Weights of a small transformer language model.
Architecture: LayerNorm before each block, rotary positions, biases, untied embeddings.
Training: a variant of Adam for these matrices, 9058 steps.
Each number is 128 + 24 x the weight over its row's rms, rounded and kept within 0 to 255. Layers, rows and columns count from 0. Numbers have three digits each. The size before them is the row's rms in percent of the matrix's.

# layer 13 MLP down (transposed), 640x160, rms 0.0437, rows 7-93, columns 0-79
088:091120092131115121128117127113133152067118129105101127135193135154109130120119159136173122098110140128069157124133082115145119081139147079099127111165140142152138124180167165164148146144144137113155150112112097159146114107128149139073138093
108:123155142127099135111127112132103129129099175150160140127124100140115140122095141096174160150091114102134137148117109086136134104072129093111158125108146137121104099182116174141141109082078165173136164141124092128103132107131130123088144124
110:149134105163145150135143134098122170131101149126093125121140134115109119141156065147111184120151118169144095098169111116141101126135148119125103122129103113139108120099131138144115079135103149121145117118079150095127134117171113150070130177
090:169136158142118146120133111145175116115110116149156157134115136151128137141123073141059156105104142125118099151108141103129134176132125150148132144141122120146122128119117107126107111126119119137102115155159132106146123123095136118174079095
106:130190124103115124117124150135117165133170109118157137138117111111101098138165091160084174154134117152134162145148149063116137142126153142117128144104136145143106154098091135148153127135125138147107137093180115105076131092133115130103142153
111:125143164131121095122100147124143132122084136157173125147103128110174140140116136141071097136072133109123110146155105122111160158136122127111115111154089094173139120130142148113112162143158116112114143129149139140107146100124186104123129116
098:104174085165129200142120146101117148098094173104139066123163136094139140152139146144103120146109147141118147180126125134147146166154091129142139140144138102128080140154137121103125152157114105154140157099144148146089115096133129149144108188
087:126125130107053144148138109153101133151157154112096127140146150139102092132137077154148109148138152108132124138148141105137144113157138126121154131113132135094112173140103130145111101125153124137121137099115143134102107098124128151111137123
110:114137107141155140132089141129123153128100112159142092136125116093095123138122128152132132107143169122093145108124102108166093085113101110134117134111124147166142085139125122117144121141123162160101147115127114164111116109154135149110189106
093:170084123105153181100117145129138122096106139145094160114142132114123147126126124121093147069153133136143097159137121122097096138115091110123107101134149154142102164105113130140120137109126133176054151144155146130136121102121145137154114156
005:145149127161129113195153125128183155157154122118157128153132116134110146159152105136127167153123143134106137122111163148149118136191083109162176126157156166104089126110166144144150124142154139130142127148126153132117156113140148167113144147
110:132141122147150104103138140115119127129150121137171158139147113128078113129148112101106100133125117163151115122118115122110112150182144144107128146126152144078085121115100163053150133142130137145110130067164144142104128111129140158140131114
109:158113142147136155103141127130109109105109108110158137212127100112147153104149128096089182122169126176113123150145157114111141137141102133149101120163133131155125112116143153071141110165183149134143103110133106130142144127174123108122138129
106:171135108128162127139135063129164116140155143105110092132167141107094102134131136156114082122113144130143129130131082087137177097165152126114114091087120104135141146124136144156130094095157112088154124127119117148148157105136141119120080122
107:127123107169153132138121111073162117104102127160115158097109123156129131126124124116136136102142113101159147105147111135141128162135096096124123114166156095095144151114144098119107132133105137181127151161166162115169148093149152122113144129
098:134129132104112146137149144095090086144097095151104090111107137131104130126151179087136145124177171172155126127123094099159120176126047140158147158110147127146114121120137102145132122132125148150158116137127121136092123091180133132117101137
052:154107130128105145102154130121158105095050103134149118135164146113153176112115134126152135126072102148125096083129131141114148091138136078133127112147123124124180114118137121129144102122147052072123157128126098125182200140146112139081104086
004:129131108119131160144124140098146135141106172095135135130141147099118119168109119124099091147090148136158150149146132098133137107147076114112133113111156104093111119120167163116165144143113118137134150103155132128119124084125115144119104111
093:097082106116142091098175100121100117090122119157136089110110119158139148080147185138159105130167125192130142121126174143124148127122101122113106151069161137180133194124134103116127130150137137108151102110142130097096104119133109157133128151
117:124114152122097148068118152114143114155134133108094088121094152130122155127151117133111144079133127128136147164155121152142145130150144141144126121140148116118101139125136165115136104148123137100106109112127116122106127176101146101125129102
106:131114125146138164146132124103139090111121157112118105123135136118125146089141076170142055149105127119114073124113133100196128173165136103101140129131150089110158123157101107162114140113119103128176155124128124094148100071178118133143117113
099:111134139137120122150118162067151136153153164129141117161129151099118092161081172106181116136101127165184113142120105119171155141089090157146126144141148138130090148127154145114105120162076105131155143097148139124139134118109160148156144151
118:149142157138149112099111102121153133138131151168100143156122148141095091154118155080089105149121125165157139174138078147133130092130126173101100119096132136102140135134115134166113120152141148134142108118077109150100124121132158107175102144
004:161106137128140113103149139166119145125149128164119129132137108124144128101172135116163157109154138133116150147147177148153110183109166128135140145154142149143158188155142120137079164143102100133143102168125151105152141137136092106138151115
081:154159115138122183121088175158161153102135142138134148100106124134111147140142163161084121123139124169109146179136102120117146116115104118127113124172111117096099079094095085122113139120133105132054111114123157130144099153166156096133112144
097:108116121145128090135134121119127140114123108128135173117147135090186148126117127112130110156131143117128121050165099148143169061197162121141087126103138114143122098167098138135112165116168156146135141140094139135105152087132146161114142153
075:166130141152097158146120170168138135111128152101150158109154123129152167168137084107157082148079118070143161088123154144091117108111128092115096108168124135136098128114115101094143149107158098114108135110115116172183131120101158163128121091
097:116102159139111114132116103131141127075159121087137142165162145125118142092137121175120098149119150129142150081128125108130149107142110125103126125113158143124173120144116098130147134084159083167197135120126109126117133100117138144143165103
099:162119160128110164116134152161075146117092124159131110139124125151134134150173118141114169118116114150110146133110175099114116133140135161129086117152125150142140101121083086098132145128117096140096133162132115096093158141107111123120082136
107:123138123149156098152185096117104100111135113155137144168168146139160141121105130124116094155112146133119103137125163153143165127115140103091141104087148146130121128110132134119150113114121108124204139149120109100179161129100142096135132104
120:148173135146090110081128114133090109122104097144087121105140141092141144153107123128114153156133138135145082095181114122100126153131100107131162120135156128170121142160146114126089094138131127161150119155056079144108148126137126143124126141
091:151132090113152093141125102129072183127149138126116103129100130146109103143141179136130168107152121158174133144103136143134121155125135120147140148108129144132139100128144135130130095138112158175111128105096131118081160088145156142132132163
110:146111142113113129099088106114140134135161100070168124121124120094111118121142135096076152172142128065087141134118112124110126117144131112092147125127141096099149091139131137148133141157163125132144126149165114108104127143115159117118148123
110:095123125127126131139097151117131144138183150165086158108111181122154110156127131105112076159082138093123074124117122109175160147108093120097097133125137076133108076149105159104147122099151157169138118137145157130133097149144131170168143155
093:139127140117152128120116126138117091087080127149110130102140138162165147104097124110159164144103117098152098127125117130103118129137152111174116154145130151119162135106114138082106121113111097132150127157127109099136108173123128105129104129
096:109159106105156106107107101080118139139136114139142117182117112126131135124144159109144100149180131187145103129142123157128087160084106140106162157054164152165143126135161129123151102122135142099141135107173138112130097097164147127123134153
096:096154142132117116162093129127156160127140133111117131152172164096114120144144110134122079128069161074108119140155067134139150090132153132160128128151120119102157120177132146139104116111138096152162158113135113128076148142123146146135139112
115:164136110158126180152160107090088109131096202117139114129121128135140130121124157128120102148140150131136149099130121148108173122115121085127141084130114179109144152094114120124107117148124126123142142151154172123140129158077097120120121094
122:129170068119136112143145120098118124128123107118144108121152143147114088092142099141143124135111136103128159118123127116126149112114139113113103135135123119123154113135147094113135129140165171118133120112158161138147127151127091108104115079
075:122149111125120167088147132134136126135107122126167151133094120161131137155106110119120157145125144121145119140126165102135153169063162141158134109092127085146125144134149112121094133149106148169118163135139120129163162110090117122146137085
110:097136094125123104117122157107120088122167134130111148106165133109130135141137151139099147144079098174116106150139120197129151158111095087134136127156098119122092119127073145145161138123072082136101126108139144089119153112061122148109095121
112:126133110142121102089116168138116125110155165148120136146129160158105162145128131114161132096170095122128153137124112110115107170119103142138075115076191137136105145142115138142128085143158089101119143089149118154142123116131108125138127140
005:131078164093126180120088166148109079157137136144108128133118136109176167153150121096128073122112083159122127128202148130148135153143143131127130138111114093125160146114157138156087189158110083104128124106121131136139123151108129122143124116
122:129159111135120130153135106152084104102145175146167218123120150119180113128106134110122141140164118091144121191128132112105159119121111131122132072118157120147134135184140102132103140139123144141142111083100142173117123140136115116167172108
092:152109088154143145126101146149141127106134111121103095086127097159130151106142119141135121114143119134113117124154134094063146121182118150092111129140135177132136174094125061146137116129168125159092113104098117139098131123129168133115081140
111:139134119111127170095131158130102151123178140127127129162163150114134140125110167135163158143110105124098109094100121149130139108143137123128109137131149126141122107158130166133133105157117159162095140081097110129122095144094154111102166128
105:147108133125127146094180102119076119137077129130157121124164116107146126128102142078145066159154139117143129132130110136135122123128106124151104172130126147107165128128125117124140104138118122144164189134092132109097157147086122193123144085
004:117118128098108131171130148105131134129147147088139147137139159102099114168160096096134119157099111075148105144093120090135137119122121128130104074112160110101076153159125140122121126168095148110097124101172100125138122111137128132092119122
120:169137105162133120148124123134161159102124115092114098118100124116131122111120120143110172125125143121129142102100170120118136164114137151139120145132088129122174103136093141124139111124142098135144111178171099118110168155147146144107154115
119:133142160139116168113094129119094111168109125128124132101166162093097119134130124128109086160157103121122134126125141106115085109138139161106108159113131165107128125107126196106168129128105162134143102132109134158072126153155137116127173096
111:133133153187115155139095145119128083110148110125152141138125114140168116147106119130162123129148117098129127187153084106138133143100135144126172106160145101097118095124137070150125156143142132141172183144144145145108126105135123132145127138
090:159090122099120125139118130150143159117126111081125096083132125150113121090125087128136125129121123113117119151129131119114136108173145154096143138123110158113177170124119127133144139114173136154092113154107130107076153147124109108103115122
106:092148115141139132137131095145159147143138166124135092140120121114136187169178165062141118139131100138124143162093135071150145140160174160121143103116131149101125107141113119137122122151138122097138112134143087107096133113141120107124150126
117:186150114150122130118080143139141147155125098153131132074129114166116101098119163135101170096138137106112127174128139133074141155139113108131144151128139167116135173088106127162095107112109109140140109147127063124120144130156128175105094145
097:114128121124140137131102163132157107112146159136138128113116132095152151154101137135120138144123121108140136156157109152127150154143083106124133119143120063121103113158167121087127134151111075143090140092119128174099134112149147152176103154
061:115124113134105122122116141113119128122174124115146103136133098093161132116135095100163116121087087119131138090083161159132156111096148124159131099115134097125134125114158096120125098180078109127180163120131110167182143154132129144137145067
113:128128079148131159156104084137140141137107103163086131148101169137148125097097160142078179166125149162127111136094099113142097146107149128128115149097159093123158112099194135139138122140139126124105132135106159141142146106130137099110100150
105:115166113125120150168129111129111153137154135089086138124134151132114140139130081168102159129136132141130108129135175063123136158114122100109108122114139090114122120122093145174132179146128187149185140115133132133131147082110129136152155102
095:118146085119115131172130113104141128091089129127120106140146104124170155115159157134119139132145147147134118115141112112153146138130126141157062134111152114147098179142126148146136084162154178133133141064093116152064130094196124110133151142
004:133117137123109153131113165148154108153115110158117090143147096118135144090134114109136096121137123158106138104143156154125094129150120127125156157123094142126151146060186126175132133129154080121176120111122134132114146120114120115116126115
100:097120153163140142158102144110120088138143129148142133142124162105139141129121105197091122147154128126121107141160125122131137144117087183112109150143111084117150085144144109112112142146154083149140128107142128157146139148123144080174125090
099:131154104129135121150128164131116131124155145134097136117131101153139146150138108168130116120097122063104141128155134120095110155108168119100128134159109166115147129108095156153152128106199130097095140122141177187099162152090120121098102118
003:120122120159110098183185117132166098098135140123155168169131107148144091141158146160180087100158147156126169117123146172145096111146101108134151166144148127160145082156164155119149115140145114140165127117103145126133176130165100109141141148
112:141120113132117092195106160130144104112182145118103126125136125082097113112130132144113116153106081130169110139115141093121110121157126099111100175102117133109128106124137118147136112145100120138124139079101116191145147115114163164148134120
077:079197119096134133150118138142124133131143117115149140171143152098109109158148139131169117139110130118113140111100073146133149123107138142148149108166111102123149124190144110102105127126113132141195171111119092113161117148163132097133167065
101:152158124148117156130098140137131115143094132128109162131169108107138167156120091129151089143118088069086127116128114112090079123103159112166116151173152117128155130128141118132142153153160123109094155148136100123143150120109121120144132096
069:099125124144096131151124126134147108098087120113129101147133104161148141110105130179134122105137145171130132101148155115100136142116137092120110125133134121150135111135096108097133105115188146110115094104154118116135178125127099072116101102
110:103111155101130146111119100139146139147080129126123112087144142117115157112129139159114173158097148154129164094129092129116129167083150153135116145160129086134186138180157125132130123118125137127128119113119156157087127132084148082167149147
118:142123109119153122085107131153117103118143150137121124135155167101100150102133109128118130155120059166144101159132116135139143176171118103137110129143090131129163159133116112112152128139179137160102118113104093133085138124127178132116135135
095:146125116131101103139135120145135074119100119119160117109130132104161137122088126098130124160072141126183152106110131066139149187136142121136151126157127074154132114170097154130116118119108124174156132146111092110088113113132144134125136154
094:099115130176133149149116131114145145115114146092133145121154184134189180077141111163150115178077145151129111123127119122119131062132113126119119113135144164095146146145114148128126169136131115147143138086138122120086083142147104142156083086
088:129110134117122156125139154108113112142125167120129089136071128112147149117131107135087101159135149128138133150111072137178121164111106161141119170113136111123108125133130145122102134152110156140157133087149157173126128109143135149149138135
120:190179120122106104139123097141164134129164088145138109161123168099112146158134077108114193148171129160128126157125131142103133116137151130159107135091125143137146152150158124118124135156058126161137113125109112161069157123134110128124128117
107:171119108131141116144108147109123102087137104111177141129170124154151133103144156145148153120079101086172123138105114065096105124126102119128118101160135139124120115156128086140130137079101138138159163132127114130134123089125137153158125150
086:183100111154130154130131106121078125108136135118135112144106151127127119162126126119084105127107154114139111181101152151162112165150127159129119172080129123148137169121146129090134114110112153164132089134153143123120105114185142145124075137
121:109156082111126164103146124117112120140143151166132098136148103155086119140118132170156141097142126150079137090181143139088128112108122091182109101155175086100138113157126136134119155147152147124100141081168170109136142150135120099096132087
110:132127156107126139117094141094150064084115128126137133175151136093111162117145104130156139082131137183130119165132090143118171101089086126171111132123112123115130182160147170115080128121122083120126172133117119124146138152117108126141124126
108:086129117165092166128154106109111138135113094133093092165107160125139154130099136156122127121133154111124102126155149136139146118149106130093112133116136108082120120134141153108100093120130138107131078130120126111081144170138130092095110139
110:125125146176135142135131164139124134123159128111136099099081136096121121069133138128123144106119125131130098118115096119165117158102126138162089138154174142163125165099131134109170118135137125099142119119128075157167173110113146150136094147
099:111083153143129108109137112138148107115089129140135097116126111168164157080102161120145119160167142166140101110114140172121113114108109148131134131097169120166127137084148141110098125135113076158141117111111111146120099100150130125131113160
108:148172123159135115157129137121143114138128145114138074140083118118113130182144133122090148118130124153138160117116119101087124154126186120137144148118092122107114097118114143133169120140125108126128097117152100104117150137100113168130158148
105:150107126119124064153132071150127136133086138171140094102137074163140129149118126115161124120152124115139150060144128109130124131109112117109107140071150155118144140115094113113152136103144156148125159117134166148086103110147112166147149100
085:121114124099118148100155129114143139126110121115083090104149148132100136131125119095157138127125113167153162135158110118143153131152089111154130135119120130139106156123142146134115164146173136113113106101100132119102181141134144097109125145
086:118126112151143118134128137124142129112134139158105150126149104136152137104151150183163141137125153129107093140106120147089175111111114124099113158097135147148147155158077138119131093126119125124117088067134128091129093118158129141111132148
111:078133139151093120138113150110141118167142152147154113142137120085155123130119109120155183133096097168175116140130169123125151154109137149096139137155111099101135083105168167115113157131106096120111166112124145139137142138114142132100086133
119:121126148118159131149112163102131113145137116130160138138127142129135135109125097091186147115133119130114151122125129143142126140125115130155113143136140055125089128139107091085179100103156102109120131118142119123121144111134066089136081150
038:092124129127068110167104148125128141131119164097160115130167148157138112145159120151132125108114146132105125146146142120088126096118115117117093135124160163120142154111107138127120094143160143105098097098131148113106153098128137081115123127
# layer 13 MLP up, 640x160, rms 0.049, rows 8-93, columns 0-79
107:103110101131163137137098175168159106111137063145118145100126136103098102159131114108126132104136115117096103130158156198149122120110096168109140101157106123161150134105092101146155168151117083114105119116105134122134091124116127092116092155
110:124135162102144109101138129146135142187134117131129150107116120157156138168103194095145120135140109100125157121145125127129129112119116093096127158140143133108140108113088117103125134105124133110130144158141135129150105118080136109123149137
090:098115142118147099188115131120114116104086058121138132104103100102104153141154150114165113141131160116162147129118149165132107087131088123142123110123141126091136134152170136131118087124147109108159140135113146157130085141129113184140140176
104:110073149147106111134159100109060096124105111129129145101147135174132148117160150079153096126094116122172139127139074179159155111119118117125141103156162108111140130094124113075122161109140150112165126142103152132131150145123113099180084135
113:103124120086131146126161116112092120112122101137126124143112128131124135158179191111129150130142072114167143099164138145131139106164067088146113105087115167125111128117097148107143134128116114134174119125079093107144097128155167153121125127
099:110141153142124107081094129138156127119108089170113117106074150141090154155133134120129152155155106122142135112166122092123101124077166124135127127140106148066176101099130108109118127103109135129121092159094156089149109173129083125150127114
085:093101078142121154120152150095160095082119094151162143127123104129128122141115223132147120130151134166136125161097139127132110127114163155150099120126097099151148117107113105109140134134118140105137147142141108128149111079141144117138132139
114:126141178106069138137152140105085147126110128120181127133127129150150133150131129104079143191075110118160145182138119127143158125095157140097147138115145114097095132108137119159134108107130109123116126104064194122168139166124105129095082147
098:090115130099128096117127110128074100164103109099125106134124098095165063108135149104133169170104119145150165127113172093126137091096149129116107121144116095101145115110108127144129155142096153116144142131141140094113140180126107156152154118
004:150113131152137133075134123135138100095133102136100146095137143097146124130098117127131083060170145141134154134150113123139143106119164090153119139105134111121154125127134144138149126127098134118109111131087127092131093155089092152111083121
113:138142128108175122160176123133125100079115122094118165098143134105116143116096140111139081120171122085173155108119099116124139111087116169124121148143131119150124118126147080140116162106150180133170096144123113103111148123138109133160140160
111:109143127114101111121144128131117110141154149152095145108134144150170119135140114125158104169114085102173167138126156128130126106104128155079150072100082165124115132120128088123173145133139150148135120125118123151121120102161172168141085158
104:115097119103120104138112109106147126128133132128122154120090141124141149148161159098104097130145098132121120161148127151141134081116139168185117127160135141094074127090118090129143121122101122136136109152144121159118132139156128109087114131
104:116116134113110076126126148178110123094120113087128131171144133092102124147148134152105134158095168158116163141158172129161123112118131145139134149167109168141117134121128129119131115138152128061169107122087102161091125183093117129098093143
096:144126147142127113109148137158147162100130136128136136124156120126158111139079100123143149166100101084127108174125131181129115066125137111123129107143168086080128079140138147153162141108111114113123135150107130111163132164094124128178132119
059:106157122071145127144154133154117154183184128093111132113097120114138104166098158129068151156148139129139143153170123152150137131137155141141087132166118135124072133111123134142127196113105164157130110102141120144144048104142177129116101183
005:163140133144148126105109157141114122181166097158136124145101086176141115128138098156125108139134160121152137133170124171157142131131162125158152126159092148117160104147168123164187137108161152093153134134100119114134121135104131128120143124
092:093169152133149162141122105153120089130150139122138118102112120107078112123120081097099106139142115074151167161144090133123129105127145162175155124159084113139108103148135109159153120107105128122135164118109159154134153132107111124143125125
116:162160125097085085176147122126132123096080163167163095176137085155116146189157111113130094159137124134150149117115123148133106097108132099191130113143143185124151111127122076128104126097117137118133124170120141143169120089125156173150146126
100:152084146091122118134140151136124154180118114167102112101094142122140121105105171109155136150144125128142149161125099141118116102112141125121185154165136149111165121119146142115133165160114135128121101127082124104153091144119177139145122161
099:127090098121118127125125095130112099123109117097091130092131127122118115103138139108103125139130094088096133130136166135138083099106138095134127148120114112113167115136104088136126144120144110107121105149097123149132143136210107144108072151
123:148147133156139125117145131153136156162084118138121192150123078124096109171115132143106111169148138108142128116136149127160127151091122119120166131140140138096103144125127077132114184117111121088173120104124097127172098128127112169149098117
004:120126127101131155146154107131144128104119228116133144114130136122125138131101120114082163114144159150098106134108128117094124116151130140142117094114163080129102130109095094103154078123149138141125108090152105165101144150145126144156150130
080:120088137122106112134150086131123088127093136110123131132131109090179101114127112073144141159145159084115142086130141108126117116135167139143165098118150130100141129141175141191141133087115161111196133165103151128133126138073136161156131153
098:130184123119120144125118142125113148148138106140151101151116129147099136143156116093114113177139095140164166165129103105132111157117105120155188121159114130135109120111118152087169100163126128102113154166093191134108091164127137102131077094
080:096140135132108132093108083119111131141139072174118112171091111137116103134158126147094158128173144129167142141136124110214136132148113177147124146134134110142134130167129139159089124113107201100117108140087136091121123146164167089088131156
092:133153131112121148090138120103128121126108115153110125123115100135143112113117134124121108121131114126107148226118139137122147135118131123122109160177077130124102140136132148167154161136136158114079116199109122203070122104124130101133130126
091:104154119145118107110142106069131119112178098123158134087114109125106116125080164120143124138137171120135128151124118112135153111155130122125172175093134115143138140136159143137158109111160131162128168143120176173092092121127132125143160117
102:154110132137114179121120153128130104136084113157120138158112112152147109135170088107108101159157165091115148112147104101128126080109071159088125134171118138145145115106149123130130137153141126129102109103132153154109110134168113164155078125
124:155092128092161091101125170158123152130178137137143121110121136142104093119134087109143122094149129133089163110119080109161126092119115129140127167074109147127126097146098103114169124098145128130117159177171127099138144090104126136126111160
094:107116163115149147132144144085148143090087135173132146151142119108177130126126104127139118107107102123095124125121107160148147095153114129140122135125103127133160147134097117114139151132125112123123155125143115109140091148108108102153165134
115:128151102117114109120132115158090119080130140140095109102145111146145126108138114120142127139144132127089135164110153169117139128118137108135139144126113181145126098153135132129085155088109130130118120140106121144139143117158111118169115142
109:173134135101142087153136138144095100108101148146164141104143101129134133155159116140115146132120138153136150177173107168139132119086130115121124158152107136091113166102134095152133128119097123136173128122091130129117113109107103136105088113
091:108119149123127111151123136100108158146174078130148136127086110089092087117151114121129133112168157102110181140138123155156144080129118153122144134116107104096094134148121109171151133168165171114126139132119178125121137114151124150166143148
091:106142117127123191123167148133138135120148118089127130108099174119150156156106138099131130110128127080125159140144094113116091092138132130138133146139113152087127101128104089145092174143129111129103128178116155164128170153152137124127102140
087:121079103133115159091129153120114108099114104158111146084098088167131112086119124109116134122181135127134140149097182143111117093140106155148110150126150122149165117106132119120108129167097149105104104169131114142097123129158108152162120184
122:128133177147085078135130114146149143104110098131082161126117102164131150083155183107169105108104105062170164155144151091158141120114146112107168137089088120115139075120122153163137133163117125100143106121122162103136112119128189138123140170
121:141091199105162131116135104145150145152111109122132114109117159105126130118154143074140125094133121153175121118134116145178162109125102136165111109161115129115107126092131099128123116100080143117120123124145133107138136103126150148115171150
083:131132149152145130173123138098126155146157119150138143145122125135075112155147169150137098129091135144112155117135129148122116128150113094124138150129103121104129111147142139142162126099195089113124149148113121143118110133175147132145133156
111:116101134086119145144116142147122150090090121135162109153137120160112098126149090150133125167205116094107185122115144106166102125104160087120130115122096176138138146114127105089121151137167145137097137174102132120134112134165146123140101131
111:120123125067119127156143105144106144121147081120138168126142123129141113111161108130090135124121141150109143119148123128184103138145108109116170113141091171138161087082149099093130180093099133140120104215149119155100130177120162140128150117
007:082118094131098075102125075101109129101112121117114111110111108125109096121090100125094109148117116109097121105080091109115120123113092115084125103139117090109102100116089111120120105085102121124119086085122108114106122107127104100114118104
126:115136152138106093127169103132146153128144092139101097134171128161126090132139124132118106149114087093162174132114116103115143126165139143136099099175111119096077109136110148116159159119160101126097099140128117103152080094176118149107142136
099:095123123159122145095142118146139099165145127140121152142081131118127058148134158110145129140117086090082134153128114116167152108101153149140119115120173100133150119121132122089145138085093127086166147150140152128127114123125144139124163138
116:114132153118111137125103144101134132177120108118180114104087132163084093108105131147127071135151115108160160136147107117145126086126139126102101131086101068121109144108106132146133130133146159139131111156106175117114113166143096100146147134
110:123179133140102132131113123123155148126150082149101114151124144133126130140164152074139110088123110117189150159137119144123126128142106109091152074130152128090111128114131116163135148135133113120106116132155134120133119108175164075112097162
004:142175091115147148133129078103137145105145133161138113128107104129139171160093130147125134134152127149113163103210127156151151105154111101120163165120108139122151103138151133166119161101111139121150121134114127110094132129112129139118119119
120:113113138103148119074107099138137145132112174139158158117158119146115130137152097116151135143106098125142131185167110090098092111137106118138120134106120129133100080085087095136159135142125162134128136112076155101108097104146156164132160149
125:138123120126139116133142125122150129105140136125159107158119133193146119132140155116118108155119129133134116126091116117138176117061112102142163103109091105154169117117131084123089128141131133157130133126132119113146103086125146160124105134
115:118122132141157099098161117169146183127123145113115146127116087173060112129171133129115128139147157146113151147117146136148150088122141144107110080108120136146176132134071124115152119128164099103134060140097145168167112118112110139117091146
089:099165132154165152082150115109118095099148115173133155175098160108090136153122191161120088175158150099104126146113129144147138127135106154136151156119142132121075076129151088104143104108087091101123163156144130160132098136124151133151103132
106:151149123136151158120134115131145108119109104165129110103119133127111077144124157112124117157132127114163101137137094184120123106107074111159155121107153144127117125113114121136125150122140089146129130132091154116103119170130102102133117132
113:152150133175117093135121128147107163167142109118136130174116107108156131160155144141123127179097114148146139110099141151150141118082128103123122117097080170149111111099105127106123134114117114118097100152105126132106112165128175109143126173
107:122081155140138143107150135117094130122126140142169115140151143141090107118117142142112137141165110135117118125109136104091116120100157149105149135062094141140166145087111133130155166113166130139138120130104146086134132159112114119070127123
067:106153106115130112139131131127135113135122118128079098112125138128110128162127222115064150122129164150123111149126134102123101129149114153088135134179093164101111132144140129112128103112158130132126136143122195105089119091136159125145117180
117:098161130128131121153104141122129175135107130128160108061144104162099119170152109116165101154114146081133162131142113169096131128111152112067159114149126182141141091169102105135169115133138130151117145124130101122106079119101115168128112143
105:111118130142133139113156132137143139104113120119114120163129110133133118152100184101149112155130149131124142112102143108174132112129139089116127105150121138140160139140157111094162104105155103099151073111125114115128095176144125124106135139
102:144155150107100123119155137157126148103126125136117124086121095140102120139105135140125166124110109098124119138141110120143136148099128167128143180150127158106125098075104118100136082117108133163140104187123124119116149164091088131132119126
004:119120157151148090123139167162137132133094128122144186118134120104151117131113123152140111126141161155147130150070111107108155133092179138131104080173149142106130132134154137157164114140150172130145106100118106086152126159129116149167132139
094:117097101120136133131137097138094170148112086172121107142098109144115151119105129057149148109108098114161129113124126144134120133139086135125177122133098150127109179133123156115158168163114165122102124147114128099108089121154142140122131185
097:096104125126159154093187072099105119130147060122126105102108149107116129119163163097096140109126117144110117137155110165169143091131102120126125160138122127145103099128150084136146179120107130152150132128127090149145102100151146148134142164
004:111111149117159116135117119110127109155135100104100143121124131115125081122117151111096122075146135121146135175124160102148154135108146114134099109106156094147121147112095078106149136121112162135126126152131116067121095139119108092099121156
112:107146117097173150116122095108118162108102111118150136132168113154149109202155142114150138140131107112073164127139110139126110122127113164103151137130095115155118123125129114092149178153161121103103152138137113127103149087137105126114127165
083:154086148169123124129154126112099120116121123130122160130099139127122126139146133118095110108099157119172094135128126123097071111120099124104156176146116143118120125112124103138097120125129127116076124113108180173119100133116119187127104181
103:112126140147145106117128139116083131111121134114136103108084120141115136117171151128114122145144126130152159142122136138177159107110099145102155122067114135120152126138100120186119114084125166144142107163127157082087095082167150142146126168
077:156096136065148135124116120091139125170152099122107129160099109112124126137134160126101113123110157096147172171158088133152069125101120149166165119127123131126087113164158155145127144161084130130138134178109114137112103142115160157132139158
112:076135123155105127147129172120081154100168096116102159177110143123145128134135148136106136147107098089121124138148134120121127127155142127091157101131148143085057112105105077111140103111150124156117112159130097090112106161110101144146127121
120:153110126167121097135185142105101095154097127145160150133085130162123159124115154123138133124106150122102140101130104147135175111122079108130127141153101127129050103110155136092115140110123132093139122101125162144146165075112111159109149135
097:093196154126136162119145178131113141108105126154088132120176109156118139128169136143115116103156144151087131129157150178102140111130127138106128152176130136091138142113140061121109148131113144095104140145163141178136084163088129127142104111
096:151134089174147127135119135143112138108165103104128137130082117129099104153114139103111135110190173106180162174143126143126095142092097168143121089136121148127140086115133124158147142131111159097126134158121110152119138136109152112137167159
090:100084151161118108098155127140163192104107108137120156077164126101123107083148154089103115098118116143135133129123139114139109074132160128098097111183097133110155107113139094139116124132136141089122129205096141071128134145151164129096145153
122:066141133134125125113137139103110150107110125123168133101112135177151118125107203123130067134113113114135144119135110148132135114130088126120131112106104134113071125117100142121153174138161144118123111145139158103173132098146153104158111111
104:131134123101133145103119161119142163135099132171101164137075128140084118164153127103149114155139148121102139121120084101169083127106094177151122100087136134130142143118126131106113157135119139110135116136139100115135170111160155130116117117
087:094104134119125106135120172135143127126137082106087111113144149143100084122141126094154132154151123100136166120094105112113165078126112130145123138167124146145120081113128142175178145099150127100108152113117108132159146163149144120146152112
121:122126135121108105163118131096110141129123158121141141118119162139169153109141129151096118177160072137167177137087106121124120131118087157114176106113123147134144116107136127110118124070128180130169153176100154135123126147122121135102162155
110:155093117139148093151138127132097167166156152073084118110126125106150130137123101129106104157136114095157169126182127151149104127130128112115120118175127141124125111118138094125167103097114148135132084121125148119099119142121129134169133133
122:173149136092121121160122143161157134164104113128156155143134147158120137147123170109144100154139108153126133111107121157134110149106091146121124106093093096166093123121135107147128145118119131160137158146100172080163115091142118124148124169
111:134132156106148106154129119172108133118123139207168110142152127163101131123167113152141102157115122105106137142111134139171112074109114123121153081114146134131132121135153154124129125130167145177117109146103189162117096132117097119122159120
098:114110133170151174158111144111118142131179108117145139085128105109108102139170110104109126119129124080117186156138124130144139099112142151166138116149115087076104120121105150164147151100128140114111173110132095149096159132116119151148172129
103:080091110147152143090159115152113115154113145124074120124125109130152107151090117131179131146144130119151165157157139139119126088159105134184155101100129089129116158134091113120108137098085142119122090114109133129107114100153110121124091112
103:129111124113154150141146155112114143141125134122144120145167131131106103157123145150076106137112111130111131177094116127169119085138122113098159177170102118077081105112171114159099155154134127108107128144119148138109142162099124106129113137
091:115150111128141149123132112149118115115148141162139158119108124113173107153138154140125135153149149097111111116110125175143139096135156178114123150128122150104147082121167101100125113084106096187114164145152136162142068132115106131169098101
085:129125142113149191134117134114149123130159142116141127113130143118098117126114112101103155128216113128161122134152149157194105110153137094116136137174137117128156114100162121135083106125110142090152131145101090159135169127086147151142121136
112:145131141143140119148136116122147127102104107145128159097120117169120103137162128122095109088188071068105135132173092133147119119117119116128128127079132112142144124138139122115129155126127168167163090130118108144119139119155105136116145145
122:114161191134128131129130155152055137128098143127105120163150117140144125140109141141089103156121167130168132135139093134188108098107108169100180109118164162109132107125146120137146179086124188113156133113116106143125136121114144138097084125
039:158159112110147131111129117135160161111128065132101135144106109107117139089151150144128144112158079124161127099105128107172108133120151136126126123131127114130126088125149123148124203129082139118152153153145086147094128120139140160133126102